python train.py --d_model=96 --n_kv_head=3 --tie_embeddings=false --optimizer="adamw" --weight_decay=0.27 --batch_tokens=[8192, 16384, 32768, 65536] --doc_mask=true
Each number is 128 + 32 x the weight over its row's rms, rounded and kept within 0 to 255. Layers, rows and columns count from 0. The size above them is the row's rms in percent of the matrix's.

# layer 17 MLP up, 256x96, rms 0.0802, rows 160-231, columns 0-95
size [ 99  98  97  91  84 114  96  97 102 115  78  95 107 101  97 104  97 107 101 109 102  99  90  99  93 111  92 101 101 101 100 105 105  99 116 104 103  99 102  94  99  95 101  92  90 112 102 112 104  89  97 108 101  99 100  95 102 105  84  93 108  96  92  94  92  74 105 101 102 100 106 107]
[[147 109 117 157 127 122 121 110 101 193  97 163 159 163 106 115 123 153 119  93 210 166  82 124 116 149 101 124 140 139 179 137 174  56  92 169 123 130 114 106  93 118  51 148 102 106 105 128 110 155 109 162 134 188  90 119 146  85 182  58 113 112  87 153 151  78  95  67 117  85  73 161 152 118 114  99 134 120 122 144 191 153 141 151 107 130 126 178 117 148 140 169 143 151 149 165]
 [134 106  94  83 141 187 132 165  87 104  93  94 160 147  75 168 161 135 118 140 117 109  82 140  15 122 109 201 141 157 110 107  89  95 169 149 114  79 124 158 151 122  85 137 150  91  80 142 158 138 125 166 121  95  46 110 126  76 115 146  93 146  85  91 137 143 117 124 165 101 114  70 134 162 119 142 115 193 120 143 134 122 156 117 136 148  99 115  80 147 127 137 185 107 126 125]
 [ 64 127  79 102 148 119 102 127 140 110 174  81 188 126 149 144 126 140 148 177 185  74 143 136 174  82  96  91 178  95  91 164 116 134 116 124 165  85 130  74 124 121 159 110  96  82 105 163  77 133 138 163 162  93 117 123 134 141 147 115 104 129  95  60  48 160 108 108  80 132 129 128 128 117 107 212 101 116 150 104  86 144 103 142 120 141 107 121 130 124 130 176 127  99  79  71]
 [200 150 114 145 102 155  74 136 131 111 153 134 133 156 147 142 142 153 111 125  98  91 119 110 147 162 135 128 113 181  98 138  87 127 114 106 129 120 114 115 132 147 135  99 147  92 134 144 149  94 142 202 166 198 155 115 148 103  90 114  80 184  87 100 204 106 158  69  99 108 106 208 196 136 120 106 129 131 216 104 145 161 189 176 109 140 102 123 116 107 104 103  90 148 124 107]
 [166 133  67 143  67 100 110 137 108  75 107  96 166 105 103 128 118 139 164 119 166 141 155 102 175  95 112 135 135 144 135 118  42 107 151  82 130  49 118 152 153  88 116 151 132 211  76 150 100  71 151 127 135 121 111 160 114 113  87 135 154 139 123  80  66  71 109 128 116 109 149 131 155 123 132 160  77 132  91 190 131 162 163 137 146 108 134 130 148 148 154 140 173 176  77 159]
 [ 80 159 135  95 110 108 152 159 117 168 107  85 150 155 151 146 110  80  50  97 193  95 140 134 128 144 111 107 126 124  91 154 136 144  89 160 154 133  83 111 182 110 118 126 150  99  92 157 108  79 170 209  90 115 115 152 106 152  91 118 137 112  83 143 140 136 134 123 105 127 153 130  99 135 147 115  79 177  52  69 122 145 153 105 118  94  75  55 139 139 182 141 118 125  81  75]
 [118 151 116 114 182 140 197 103 139 131 122 136 138 118 139 176 151  61 114 106 130  90  84 137 102 105  94 156  99 107  84 143  99  70 110 130 100 152 179 144  75 142 187 146  87  94 224 139 112 158 174 139  84  91 147 130  97 100 107 145 126  88  99 120 104 142 185  58 114 111 124  60 128  99 173 138 129 141 176 150 108 100 103 105 115 106 127 116 128 173 165  72 107 139 136 114]
 [143 122 162  92 133 133 143 155 123 118 163 123  79 123 151 119 106 161 141 102 112 132  59 156 193  55 148 143 129 105 135 126 152  91  86 112  99  89  96 127 109 169 157 153 204  81 140  95 136 114 119 148 119 180 116 127 115 135 117  56 111 136 127 157 122 118  87 143  98 145  97 121 143 130  68 149 101 128  58 159 230  60 153 122 124 136 153 118 130 134  55 112 111 155 157 170]
 [121 113 100 115   0 144  76 136 207 124 159 186 132 149 127 121 135 130 142 105 143 158 144 132 152 121 114 162 131 176 165 117 120 176 136 140 139 108 161  95 134 120 151 101 150 102 149 128 147 101 112 116 116 131 107  54 106 117 114 108  71  97 141 124 209 182 141 102 159 102 131 144 158 101 165 155 178 102 145 147 110  61  95 132 117 142 156 139 159 184 143 142  65 130 114 108]
 [104 150 148 123  77 150 175 107 166  92 102 102 116 129  66 167 143 100 157 110  96 212 135 106 143 145 133  83 120 137 122  81 151 132 119 138 188 176 100  97 108  89 130 108 125 117 108 123 125  90 136  58 144 126 136  87 192 134 123 125 104  86  93 147 109  87  78 142 131  69 130 128 157  95 109 173 125 107 169 183 202 145 127 145 129  94 150 170  88 139 157  94 157 195 111 167]
 [131 123 136 164 133 155  95 156 126 148 136 111 129 147 153 150 204 180 121 165 163  88 159  65 121  88 116 146  62 106 151 138 113 146 104 125  54 155 189 116 164 139 137 126 123  97 164 176 163 125 162 128 132 128 125 146  86 124 141 130 172 120 132  80 195 114 128  88 144 171 162 152 107 170 123 106 185 215 127 130 104 121 125 162 105 128 152 118 161 115  91 118 170 180 139 208]
 [151 177  99 129 137 120 155 144 170 106 129 132 140  87 131 119  99 142  90 122 140 143 123 113 189  53 133 154 117 119  84  95 157 119 108 116 116 200 137 162 109 162 113 150  92 164 153  89 145 132  98 107 155  40 106 191  93 143 137 143  90  58 147 152 168 124  93  72 113  77 126 122 141 109 167 137 133  87 101  89 158  44  92  82 112 111 107 145 126  66 141 101 109 144  89 130]
 [202 112 103 189 153  96  98 149 140 115  98 100 152  50 128 104 126  46 140 115 114 145 141 125  96 105 127 168 142 105 127 150  83 169  97 113 136 146 157 111 162 146  61 132 169 129 112 131 122 136  68 115 162 113 130 172 133  94 121  82 145  59 134 182 164 140  85 148 157 134 122 163  93 120 147 113 100 137  65  85 206  90 104 169 135 146 141 128 143 151  76 163 140  96 121 153]
 [109 124 144 101 161 110  78 173 206 108 126 213 135 109 139 167 119 104 142 154 105 141 110 150 136 125 103 124  93 138  94 145 136  85 113 103 130 125 131 149 144  92 101 101 149  91 111  97 137 137  93  60  24  84 141 102 131 161  87 113 148 143  56  90 106 132 120  87  78 107 108 209 166 122 117 170  75 131  94  72 116 111 112 147  99 123 171 146 136 117 117 119 147 136 112 173]
 [119  40 139 133  94 141 148 125 115 133 128 119 129  92 100  74 123 178 114 161 132 127  86 107 111 132 108 176 153 122 130 145  61  71 182 125 103 146 134 105  98 116 131 133 138 125 147 156 127  75 105  91 179  81  50 104 103 145 131 167 124 105  90 131  93 175 159  87  87 110 173 120 140 118  76 134 113 173  79 163 122 122 139 138 181 154  99  72  88 154  81 193 129  95  99 149]
 [165 108 120 186 199 116 149 128  99 145 137 115 121  54 149  70 154  81 156 146  95  96 148 127  98 145 110 174 148 112 129 106 111 180 145 149  95 167 121 105 103 134 142 192 195 113 100 138  92 155 152 109 137  72 116 110 171 128 122  70 174 129  88 142 148 158 130 134 101 141 103 192 158 152 148  99  59 108 117 153  92 157 106 147 111 113 174 182  99 157  96 184 111 172 118 124]
 [169 178 108 120 176  71  91 177 137 130  83 129 149 139 165 114 123 153 127 115 153 170 176 136 174 100 127  49 105 133 139 149 137 145  93 151 146 157 135 194 138 130 134  93 143 105 126 154 105 141 202 116 150 140 191 151 147 114 165  13 134 143 184 131 141 162 161 114 133  90 151 108 129 153  90 151  79 147 121 186 117  83  92 121 126 157 160 150 160 143 103  91 104 142 146 132]
 [159 115  68 107 173 128 123 110 131 146  91 134 127 133 178 139 121 107  97 115 145 189 165  99 124  98 118 155 131 138 135 136  99 113 171 160 139 117 119 112 150 153 113 141 116 139  87 135 153  65 128  97  99 185 154  96 165 163 188 180 155 109 192 124 102 170 132 210 150 128  68 169 119 132 153 129  81 104  96 143 119 122 162 109  93 157 180 149 124 195 186  92 158 151 160  59]
 [126  82 108  90 136 104 109 155  90 102  68 136  95  39 146 113 126 107 139 113 106 133 153 140 132 124  84 116 131 157 119  72  70 123 105 142 158 120 128  97 132 120  38 155 127 143 114 134 132 160 163 123  55 137 134 124 111  79 168  68  93 159 124 140 115 100 141 145 140 166 117 100  61 161  75 223 128 123 111 150 123 139 127 108 112  95  94 116  82 100 111 113  94  53 141 132]
 [130  97 128 191 135  78  89 142 105 138 125 104  97 131 184 150  97 168 119 101 105 137 122 155 135 128 103  49 113 139 178 193 118 110  84 123  74 112 118 124 141 154  87 152  73 178 127 145  96  91 134  93 193 111  91 152 172 116 130  72 162 107 129 109 139 109  81 158  76 142 107 133  37 131 110 137  96 199 140 137  97 118 156 149 137 140 145 167 128 146 129  93  79 165  93 136]
 [ 65 105  83 110 114 133 109 165 118 201  88 188 104  96 140 114  87 128 130 155  81 174 175 116 108 123 131 113 143 143 122 134 148 115 123 121 150 127 130 103  70 133 122  91 114 110 150 170 171 150 120 150 148 130  54 124 155 133 159 130 141 190 219 138 148 140  96 126  98  94 150 149  86 128 183 200 149 118 162  69 131 199  94  93 114 150  82 114 104 113 107 115 101 124 116  86]
 [139 152  62  70 116  82 109 110 120  73  88 143 117 169 148 116  79  79 164  72 136 136 129 157  92 145 127 127  97 114 180  73 124 117 155 116 110 129 179 142 142 148 179 110 116 149  98 105  67 181 116  92 140 160 131 140 120 146 118 148 109 110 131 117  66 120  99 163 157 166 159 128 156 125 103 160 126  60 117 133  86 112  76  82 135  97 154 131 161 102  84 175  87 180  87 187]
 [152  88 113 177  84 183 103 149 126 143 107 142 124 147 111  79 178 118 126 149 127 138 152 107 163 147  81  62 144 184 125  49 168 123  83 144  97 119 106 165 172 158 103 138 158 140 156 136 112 107  94 207 179 158 133 103 177 127 110 137  96 148 147 168 180 130 175 107 144 181 140  94 125 132 138  83  82 142 156 137 115  96 149 158 166 191 182 171 129 168 151 133 108 130 145 145]
 [160  54  98 108 121  61  98 117 115 149 143 162 127 118 112  95 127  92 168 138 152 151 103 156 137 144 108 174 132 104  81 151 142 115 113 130 115 195 197 167  86 124  81 226 100 110  81 150 160 110 116 124 136 100 150 202 140 207 107 140 144 133 128 105 121 106 130  79 111 155 172  82 154  86 164 139 122 159 129 113 129 160 157 166 109 138 102 120 111 126  76 180 126 159 112 116]
 [124 102 158 131 114 120 109  75 144 153 138 138 138 115 119  47  90 113  87 155 169 118  81 122 114 108 127  77 145 142 138 125 183  93 121 142 163  24 115  92 127 120  81 110 174 150 116 157 150 137 165 136  83  96 106 168 113 178  99 100 150 110 125  84 179 171  89 120 158 125 156 153 187 149 120 148  93 109 127 133 153 147 172 180 184 112 142 137 103 123 184  77 190 142 139 153]
 [ 64 103 173  94 100 150 114  95 135  96 201 113  79 155 130 135 106  93  97 116 129 104  70 118 129  72  73 150 169 144 118 102 117 118  96 110 148 119  77 108 159 139 141 101 178 120 168 175 120 110 145 163 112 124 145 102 161 125 100 114 148 148 136 134 102 113 122 127 141  94  95 185 128 141 134 106 123 203 204 112 135 105 101 192 132 120  60  98  71  67 141 152 172  87 135 100]
 [141 159  98  98 152  99 168  89 131 127  97 152 105  85 144 148 114 137  88  75 140 129 149 119 104 129 111 165 159 158 180 123 118 122 139 115 170 132  84  92 151 174  90 136 170 171 122 150 158 143 111  80 137 128 120 130 131 106 116  94 109 188 135  85 109 162  84 217 183 179 187 146  61  99 162 189 147 153  89  94 137  85 138 171  91 184 142 135 103 115 104 109 100  78 113 147]
 [131 173  78  99  99 121 173 140 103 109 144 143  94 111  83 177 182  81 119 132 128 162 127 122 153 148 136 125 163 138 114 120 129 114 164 193 159  78  78 140 134 117 152 155 154 110  62 101 130 111 141 139  51 125 100 106  71  83 134 115 118 160 112 185 117 166  95 142  69 131 150 144 162  84  81 183  91 113 144 106  83 156 132 150 116  97  65 164 210 151 110 128 154 147 149 126]
 [113 161 148  85 127 119  90  42 139 126 170 126  90 108 107  84 176 123 108 153  91  95  99 140 101 126 190 144 122 118 169 111 166 120 125 149 125 152 141 125 101 170 118 150  92 164  40 136 164 118 123 157 131 139 132 129 155  80 116 146  94 156 162 136 142  90 104  24  67 182 104 162  66 124 151 136 183 124 147 126 139 196 108  96 122 136  74 145 128 148 124 158 124 125 102 126]
 [121 100 126  90 127 130 175  93 112 125  91 122 125 173 128 128 114  98 127 154  97 124 122 121 140 136 149  93 152 127 150 158 168 170 182 145 142 131 176  75 106 101 185 157 132 129 199  96 150  72 140 101 161 149 126 166 163  87 150  68 138 184 148  95 112  62 120 113  88 132 142 113 247  89 162 142 191 104 132 118 128 160 117 101 137  89 128 158 106  93 145  73  98 142 154 126]
 [115  61 143  89  87 122 146 149 127 136  77 169 167 185 128  98 218  94 140 167 114 168 127 167 141 157 153 179 109 114 107 148 144  88 137 159 118 164 161 151  94 146 114 149  56 130 213 137 125  89  89 119 104 134 124 106 124  94  87 109 105  82 121 113 130 121 121  64 144 162 115 104  94 110 163 148 166 122  83 120 165 153 106 113 103 117 154 159  90 143 121  98 212 124 156 151]
 [130 159 130 112 113 122  93 118  83 120 172 124 137 217 154 106 120 162  87 112 116 121 107 151 142 135  98  98 163 136 124 119 160  99 139 100 176 122 121 128 174 156 123 153 155  70 123 124 141 124 199  71 108 114  84 130 103  86  82 140 167 138 134 123 102 105 104 158 132 110  76 169 160 115 146 191 131 169 186  71 106 150 215 148 155 107 157 112  70  64  67 136 105 131 113 114]
 [ 92 182  63 100  91 111 146 115 148 205 146 171 111 125  65 165  97 172 148 113 126 116  93 114 160  91  94 130 151 132 118 142 121 197 162  99 157 155 120 117 175 170 129 112 155  54  93 135 132  95 132 126  52 147 159 139 118  93 120 122 133 147  98 133 154 172 187 141 120 145 112 119 174 150 169  96  89 115 141 144 140  63 160  97 100 184 132 177  86 101 160 110 100 136 130 130]
 [151 123 134 117 143 134 152 128 121 203 111 108 114 203 140  79 136 166  40 101 148 128  64 141 127 137  91 139 139  95 171  99 111 128 146  97 103 119 141 160 104  89 102 166 150 180 147 132 157 142  92 142 181  91  55 135 140  84 121 119 121 134  90 167  94 144 157 185  74 110 136 176  53 141 147  84  74 161  92 124 154 146 146  88 121 102 105 171 102 117 118 134 137 145 163 114]
 [149 119 251 169 194 131 134 148  90 171  98 120 156  88 154 119 132 122 131 147 159 163  87 142 119 120 140  63 142 112 132 129  81 180 129 100 143 135  86 103 185  95 157 119  74 145  87 181 147 118 146 122  96 107  72 135 137  95 104 115 131  85 132  89  62 117 135  88  93 141 158  84 128 138 109 131  72  97 130 159 134 132  99 149 188 130  82  99 131  83 113 134 112 122 148 152]
 [148 114 122 143 181 121  70 104 149  85 183 128  98 127 148 127 145 161 118 127 155  59 178 127 122 109 168  86 140  77 212 157 100 118 138 151 125 150 136 110 128 109 108 119 127  99  84  64 119 140 126 170 124 117 148 201 117 117 155 152 177 131  87 100  99 116 105 173 121 142 116  78 116 154  62 137  57 119  91 156 149 154  94 177  92 143 128 158 125 177 146 167 166 179 139 162]
 [152 124 193 140 131 135  89 153  85 200 132 159 115  60 161 127 119 119  94 157 168  76 156 121 117  63 137 115 129 162 109 133 110  93  73 116 159 101 160 131 142 138 147  83 104  93 109 164  63 101 153 164  84 159 112 110 100 136 134 132 159  77 117 120 138 147 118 124  77 116  33  64 142 147 103 156 121 116  87  91 114  71 151 182 116 159  87 139 127 113 177 147 119 147 136 151]
 [171 108  98 157 114 117 120 130 142 130 109 180  81 191  92 160  94 168 104 154 100 146 138 187 114 131  83 141 151 112  78 139  99 107 126  78 131  65 118 136 171 187  78 172 125  90  90  86 132 167 131 152 137 136 204 147 109 117 118 160 150 176 155 210 116 157 128 153 149 127  84 155  81 154 137 127  96 127 127 170 118 185 169 163 141 145 170  61 121 139 138 126 143 133 156 112]
 [147 153 103  77 107 167  82 115  89  55 146 150  98 127  66 129 139 147 161 141 125  97 160 117  52 105 116 129 139 131 148 122  69 150 168  93 121 134 143 126 122 107  73 117 191 102 163  94 154 153 130 103  82 185 175 123  51 145 106 172 140 147 136 144 128 182 104  89  99 118 114 110 121 146 184 160  87 155  66 164 121 102 134  97 142 167 132 121 148 137  99 164 185  98 113 101]
 [118 173 195 100 131 141 150 184 152 128 102  84 125 106  75 113 173  48 146 150 175 123 121 127 134 116 127 148 112 165 129 124 138 148 163  80 141 161  55 139 140 102 136 123 125 146 104  84 185  79 150 132 130  74 127  97 178 107 133 188 101 112 134 184 136  58 116 122 121  97 138 166 169  99  72 101 214 116 142 102 152 169 161 131 131 116 147  90 163 111 120 102 122  93 122 137]
 [ 83 113  88 239 151  93 146 137  99 145 105 168  96 106 106 142 103 152 166 123 169 187 141 127  96 207 145  75 136  95 150 101 124 131 139 107 162 175 119 124 146 134 139 136 181 114  94 128 179 153  88 176 199 105  83 148 116 171  93 151 123 117 136 152 102 130 101 151 142 154 151 134 166 109 122 141 118 110 111  81 117  47  81 124 153 116 135 140  90 100 123 148 179 149 140 161]
 [156  73 127 135 130 148  45 135  97 143  87 126 139 178 177  76 124 198 230 125 117 210 102 171  82 183 136 147 125  90 108 145 111 138 131  95 120  75 141 118 150 126 136 173  91 109 137 109 121 122 102  97 100 147  95  90 190 101 137 117 103 134 126 147 167  99 128 128 116 124 111 196  95 129 155 117 150  95 164 166 123 119 164 167 106 152 105 125  93 109 132 123 127  76 145  98]
 [148 169 124 128 158 120  97 130 148 183 122 192 167  98  87  74 114 164 159 142 120 154 135 112  85 161 148 149 155 148 172 126 175 157 124 172 138 131 106 140 146 149  26 102 134 145  60  72 104 130 169 149 123  62 122 120 146 172 113 158 100 100 141 120 119 148 123 158 179 180 147 143  66 168 142 134 119 112 137 165 213 123 114 146 165 127 126 125 143 129  63 123 153 110  98 161]
 [148 171 151  95 160 122  93 167 108 119 108 115 148  72  91 102 134  87 123 185 138 190  82 139 181 162 158 121 154  51 145  62 189 197 129 133 106 144 167  52 120 101 150 117 128 158 170 132 162  82 142 158 145 122 168  82  87 174  88 113 123 143 138 155 147  97 109 139 108 117 147 130 140 169 161 113 108 126  80 114 143 144 167 129 158 137 144  73 103 105 167 156 125 126 164 161]
 [131 156 154 118  86 160  99 134 108  87 144 123 127 187 139 174 103 150 173 137 141 114 215 135  94 100 140 130  97 144  98  99 104 145  60  59 207 136  89 120 154 122 156 132 107 168 107 124 142 125 100 108 194 121 159 150 144 168 131 152 104 133 158 131 103 161 144 142 221 103 139 116  88 125 123 136 105 129 167 101 140 100 152 125 128 207  98 136 175  84  91 161  70 143 125 136]
 [144 143 119 133 114  98  87 114 106 109 218 132 143 186 152 101  94 147 132 150 151 149 171 138 110 111  98 146 131 135 128 124 121 163 132 107  90  97 114 175  81 146 190 146 109 127 100  70 162 197 148  90  91 149 117 120 102 135 199 120 120 131 116 142 134 146 121 115 191 138  94  60 116 163 190  91 173 188 142  96 147  86 109 159 137  91 107 155 100 156  95  64 183 140 138 110]
 [126 146 181 119 141 107 136 152 113  63  93 144 133 175 149 146 157 180 191 182 130 138 124 179  74 156 168 150 133  70 110 111  78 132 104 117 155 150 192 209 132 115 119 137 124  84 149  52 137 124 120 119 156 111 117 140 155 102 123  84 150 110 133 124 118 128 172 133  76 113 155 125 128 130  92 136 124 120 137 171 157 113 110 149 201  82 102  77 104  88 154 126 170 133 184 183]
 [170 100  96 155  99 106 106 179 143 152 131 165 106  85 145 125 133  98 191 130 191 162 127 121 176 129  91 100 109 153 121 112  86 121  91 110 152 135 128  96 165 108 147  80 128  91 143 172 118 137 148 132 173 182 113  68 158  86 123 141  84  83 159 106 106 176 179  89 106 126 107 144  67 130 102 113 149 151 123 123  59  50 100  93 139 124  79 155 134  63 146  71 115 114 129 143]
 [ 71 119 109 117  78 112 104 137 123  54 110  92 137 150 131 148 171 112 172 129  82 113 138 149 129 135  88 128  97 143 178 142 173 162 119 120 119  65 127 147 137 102 134 123 123 105 138  91 127 130 140  27 149 154 172 200  88 117 111 116  70 144 138 117  47 136 134 139 159 115 187 142 172 102 113 121 101 148 131 144  87 101 118 180  95 129 177 173  60 136  90 117 101 149 101 101]
 [ 98 170 140 157  64  75 136 143 152 132 134 176  79 130 142 124 154 111  84 137 155 143 109 161 143 131  85 151 161  81 155 127 101 176 140 190  91 123 141 138 105 118  70 155  86 128 150  99 132 111  95 125 170 135  77 128 113 146  89 195  99 124  96 146 124 109  96  83 145 133 128 155 145 101 169 171 169 151 120 104 196  67 181 115 196 137 157 125 112  94 143  72 119  87  90 174]
 [115  63 143 172 163 142 106 161 100 115 162 193  76 103  86  83 137 166  67 116 100  50 129 118  77 164 121 106 142 124 123 118 123 164 181 138 133 134  90 115 115 162 100 135 140 131 153 178 122 106 105 111 131 119 102 153 124  74 213 105 136 184 154 144 153 104 161 132 139 158 166 128 113 176 147  99 159  97 120 136 197 146 135 168 101 169 187 122 160  85 124 114 146 168 101 138]
 [175 102 138  93 109 105  54 163 141 116 110 163 137 107 117  97 103 174 148 116 111 149 127 142 134 159 129  75  70 144 127  92  75  81 133 100 134 156 159 134 123 151  97  80 156 185 174 163 146  73 138 122 158 123 168 127 126 148  93 196 156  97 145 146 185  46 150 144  84 129 122 141  75  97 108 143 145 118 119 106 108 136 121 186 110 116 124 148 119 118  88  74 188 153 147 193]
 [136 167  91  80 134  90 163 134 167  56 138 126 158 106 191 122 108 136  96 152 157 142  83  95 146  58  94 127 126 189 114 157  92 141 138 137 111 161 133 155 128 145  69 113 146 108 121 174  86 139 116 144  87 165 111 140  78 147 139 131 114 170 142 145 144 105 156 132  34 178 118 108 145 123 181 131 134 183  81 141  67 129 164 184 149 143 122 108 117 154 120  59 103  93 109 130]
 [135 162  99  80 109  78 136  75 150 151 182 152 129 127  82 131 148 130 170 118 118 141  98 133  81 162 168 126 133 122 167 142 141 124 158 126 127 136 141 172  64 180  76 154 111 163 124 113  73 108  67 108 133 111 150 117 104 135 109 123 100 212 111 125  58 132 184 116 135 179 163 179 116 146 133 131 128 113  94 162 133 112 121 138 103  84 140 140  94 106  81 146 119 117 181 231]
 [167 140 108 158 111  99 177 140  92 148 170 130 110 138 148 152 124  84 172 132 107 127  88 153  71 113 142 202  85 111 139 155 140 120 166 113 201 122 155 139 105  96 143 160 120 125 159 113  76 106 132 207 195 146 109  91 120 144  73 140 130 105 109  65 158 141  55 121  88 150 148  93 139 107 113 101 132 139 118 156  83 208  93 176 116 140  90 133 167 145 130 108 137 174 145 105]
 [110 129 180 136 151  52 169  91 124 102  77 155 165 138 180 134 159 157 182 136 172  90 138 129 127 123 130  90 128 127 118  70 180  74 109 108 183 144 126 143 120 114  69  74 115 109  68 170 114 116 149 120 125  91 125 149 121 125 113 176 158 154  95  95 151 152 132 127 119  55 136 123 125 123 152 158 150 164 165 128 102  89 168  54 109 124  54 151 150 101 107  97 139  77 155 121]
 [ 94  95 122 161  98 146 144 126 157 122 119 102 116 133 106 171 148 119  54 123 102  65 154 122 155 105  99 200 156 146  74 130 106 112  84 129 166 122 157 110 146 179 133 107  99 127 158 119 157  95  76 101  99 117 124 114  99 160  97 141 122  89 121  78 149 139 180 213 120  79 162 137  94  91  93 176  66  40 110 146 120 132 155  99 177 160 124 109 168 162 104 128 123  99 119 130]
 [130  90 171 111  80 134 124  96 106 144 123 141 145 185 143 104 124 135 158 116 120 119 112 133 132 134 141 124 165  84 144 109  72  80 119 100 118 164  77 134 119  85 128 159 205  78 116 126 133 138 123  94 129 164 143 128 157 198 128 135 141 152 121  80  79 125 131 209 185 103 142 148  43 151 117 126  59 117 119 186 158 179 119 114 162 161  91  68 149  96 130 127 130 151  82 171]
 [ 94  88 133  86  72 164 121 124 142 100 143 161 125 139  86 126 134 189 134 159 145 143 186  96  99  44  87 153 156 101 219 157 102 137 158 139 178 179 135 111 139 104 134 116 170 155 179  88 126 139  74 130  74  72  80 145 161 110 163 121 189 162 160  93 141 133 130 153 120 127 136 160  82 114 124 193 159 160 119 142 137 126 162 138 117 117 108 155 141 104 126 159 145  93 130 167]
 [120 112  84 225 137  96 129 153 108 111 124 178 127  46 101 138  93  93 148 145 115  99 133 128 201  94  85 157 171 175  95 170 148 128 173  91 152 133 141  84 147 132 153 140  85 158 116 133  91 157 157 148 133 124  97 117 133 151  98 159 128 127 159 154 127 108 103 110  67 142 158 170 125 137 161  99  90 162 122 150 206 117  80 141 116 185  91 134  79 151 113 133  60 126 106 133]
 [142  99 143 161 126 118 137 126 123  92 194 129  96 132 205 124 183 126 111 126 138  68 118 123 146 125 145 120 127 178 146 187 103 135 108 119 104 152  74 151 125 130 140 212 140 193 111 125 120 105 153  99 129 145  77 170 132 143 138 145 135 107 113  89  85 137 105 142 103  97 103 201 179 135 167  79 189  80 132 126 100 146 167 151  81 204 167 127 198 157 119 110 129 143 122 141]
 [ 91  90 123 181  91 152 147 117 156 165 131 191 120 128 154 111 145 170 113 169  97 116 139 152  76 124 128 169 131 141 127 113 157  78  94 106 123 168  96  96 138 126 170 145 194 148  64 145 159 146 128 159 134 139  65 192 141  89 169 164  70 111 155  89 150  93  96 160 132 142  87 148 139 184 154 134 118 108 111 137 123 186 121 121 140 150 151 123 185 174  83 119 124 125 200 186]
 [120 122 113 107  83  92 120 168 152 164  77 182 127 172 172  84 162 105 194 151 122 157 122 136 139 189 110  81  92 125  87 192 190 120 113 187  98  94 175 121  91 108 101 134 138 101  96 105 150 160 120 130 128 120 161 138 156  69  92 102  88 127 136  93 138  79 164 142 161  99 113 167 128 110 142 160 146  88  97  78 149 131 168 146 109 104 156  90  78  64 113  81 139 120 134 132]
 [130 125 167 126 104 135 149 107 115 108 125 161 144 150 169 136 112 125 202 135 142 149  88 149 103 139 133  48  87 144  93  55 118 115  85  88 173 173  93 110 153 117 145 161 121 151 178 164 153 137 134 131 112 141  81 112 123  87 168  79 103 106 115 111 166  59 152  81  99 120 154 126  36 109  72 120 138 128 160 136 123  84 121 129 104 115 133  71 191  79 128 130  98 101 103 171]
 [125 156 163 138 159 163  89 127  44  91 133 144  92  96 143 109  99 142  90 124 154 154  87 134 151 169 115 144 169 157 105 152 102  95  99  87 126 100 119 135 139 145  87 143 156  51  90 129 159 197 164 109  93  90  96 159 168 132 152 121 112 127 129 107 127 108  73 212 114 173 115 183 133 126 170  87  87  87 155 113  92  96 155 156  81  98 147 134 122 115 102  96 166 164  83 153]
 [118 159  93 155 109 133 187 111 140  72 160 156 104 155  89  97  86 126 127  48  71 135 120 187 156 134 128 130 168 175 119 121  96  56 175 138 182 133 105 125 120 110 120 113 154 166 133 104 128  71 124 152 123 128 112 164 160 146 131  98 100 171 203 133 104 138 146 176 117 155 121 103 106  91 133  93  80  63 159 160 124 150 167 132 182 137 139 139 169 157 189 143  90 118 159 112]
 [156 102 141 146 107 119 128 129 145 114 132 177  91 151 123  84 128 154 126 188  94 153 136 132  84 135 146 106  95  50 140 142 128 131 140 121 120 176 122 113 112 142 133  68 109 199 133 115 108  95 105 166 116 102 126 119 132 101 144 139 134 146 212 178 152 100 145 171 127 157 113 177 117 102 140 212 107 193  67 110 108  59 154 154 161 145  89  88  80 154 123 167 172 140  84 165]
 [107 134 173 127 173 133 143 109 103 140  90 106 130 156 103 177 118 135 119 100 104  84 122 105 102 147 128 139 156  95  67 132 168 156 113 131 103 139 138 127 122 132 154  84 155  94 159 169 162 170 207 144 174  90 124 194  89 125  83 135 166 145 210 151 157  94 128 188 148  98 180 119 111 126 109 168 108 101 150 188 125 163 138  63 113  76 179 134 145 156 195 150 122 141 148 127]
 [133 116 205 162 131 181 168 114 119 147 117 115 126 144 122 130 121 143 141 116 152 153 160 103  79 139 134 144 102  84 149 116 138 126 165 137  82 124 155 153 123  59 138 187 167 144 172 146  78 128 112 103 117  87 115 110 150 184 168  72 201 120 138 110  77 148  79 140 122 154  99 148 116 128 151 132 120 162  88 122 138 160  76 192 116  74 217 133 144 189 102 130 181 126 109 102]
 [110  85 101  94 173  88 152 127 194 138 183  65 120 225 165 164 125 105  96 110 140 120 140 159 126 166 144 102 131  99 164  66  67 113 149 101  96 124 107 127 116 156 189 150 133  78 152 133 131 137  73 149 105  87 161 113 119 123 111 118 103 171  98  85 169 129 117 144 171 168 139 183 132 132 159 138 138  72 136 157 147 120 126 167 154  90 119  76  89 115  95 142 139 126 119 188]
 [127 112  53 151  57  56 121  97 120 148 150 219 145 130  46 148 118 110 145  98 127 185 145 121 131  99 102 163 184 101 118 111 108  77 119  87 126  92 120 148 138  80 164  73 163 155 151 100 119 105 145 118 125 124 122 115 139 153 128 130 150 150  94 119  86 155 113 132  98 118 158  39 147 140 170 157 150 145 161 144 112 119 101 113 144 183 161 101 114 117 135 110 183 165 128  85]
 [ 99 149 154 113 137 128 110  87 100 147 133 183 132 163 164 143 118 170 125 134 118 122 177 136 116 154 152 112 117 142 136  80 139 135 154  96 114 126 160 143 119 150  48 135 169 200 157 127 109 186 111 103  64  39 100 118  87 175 147 127  87 190 143  92 192 127  98  98 100 167 135 133 142 144 103 130 151 134 172 165 122 160 100 120  94 153 111 106 190 104 158 157 114 195 114  78]]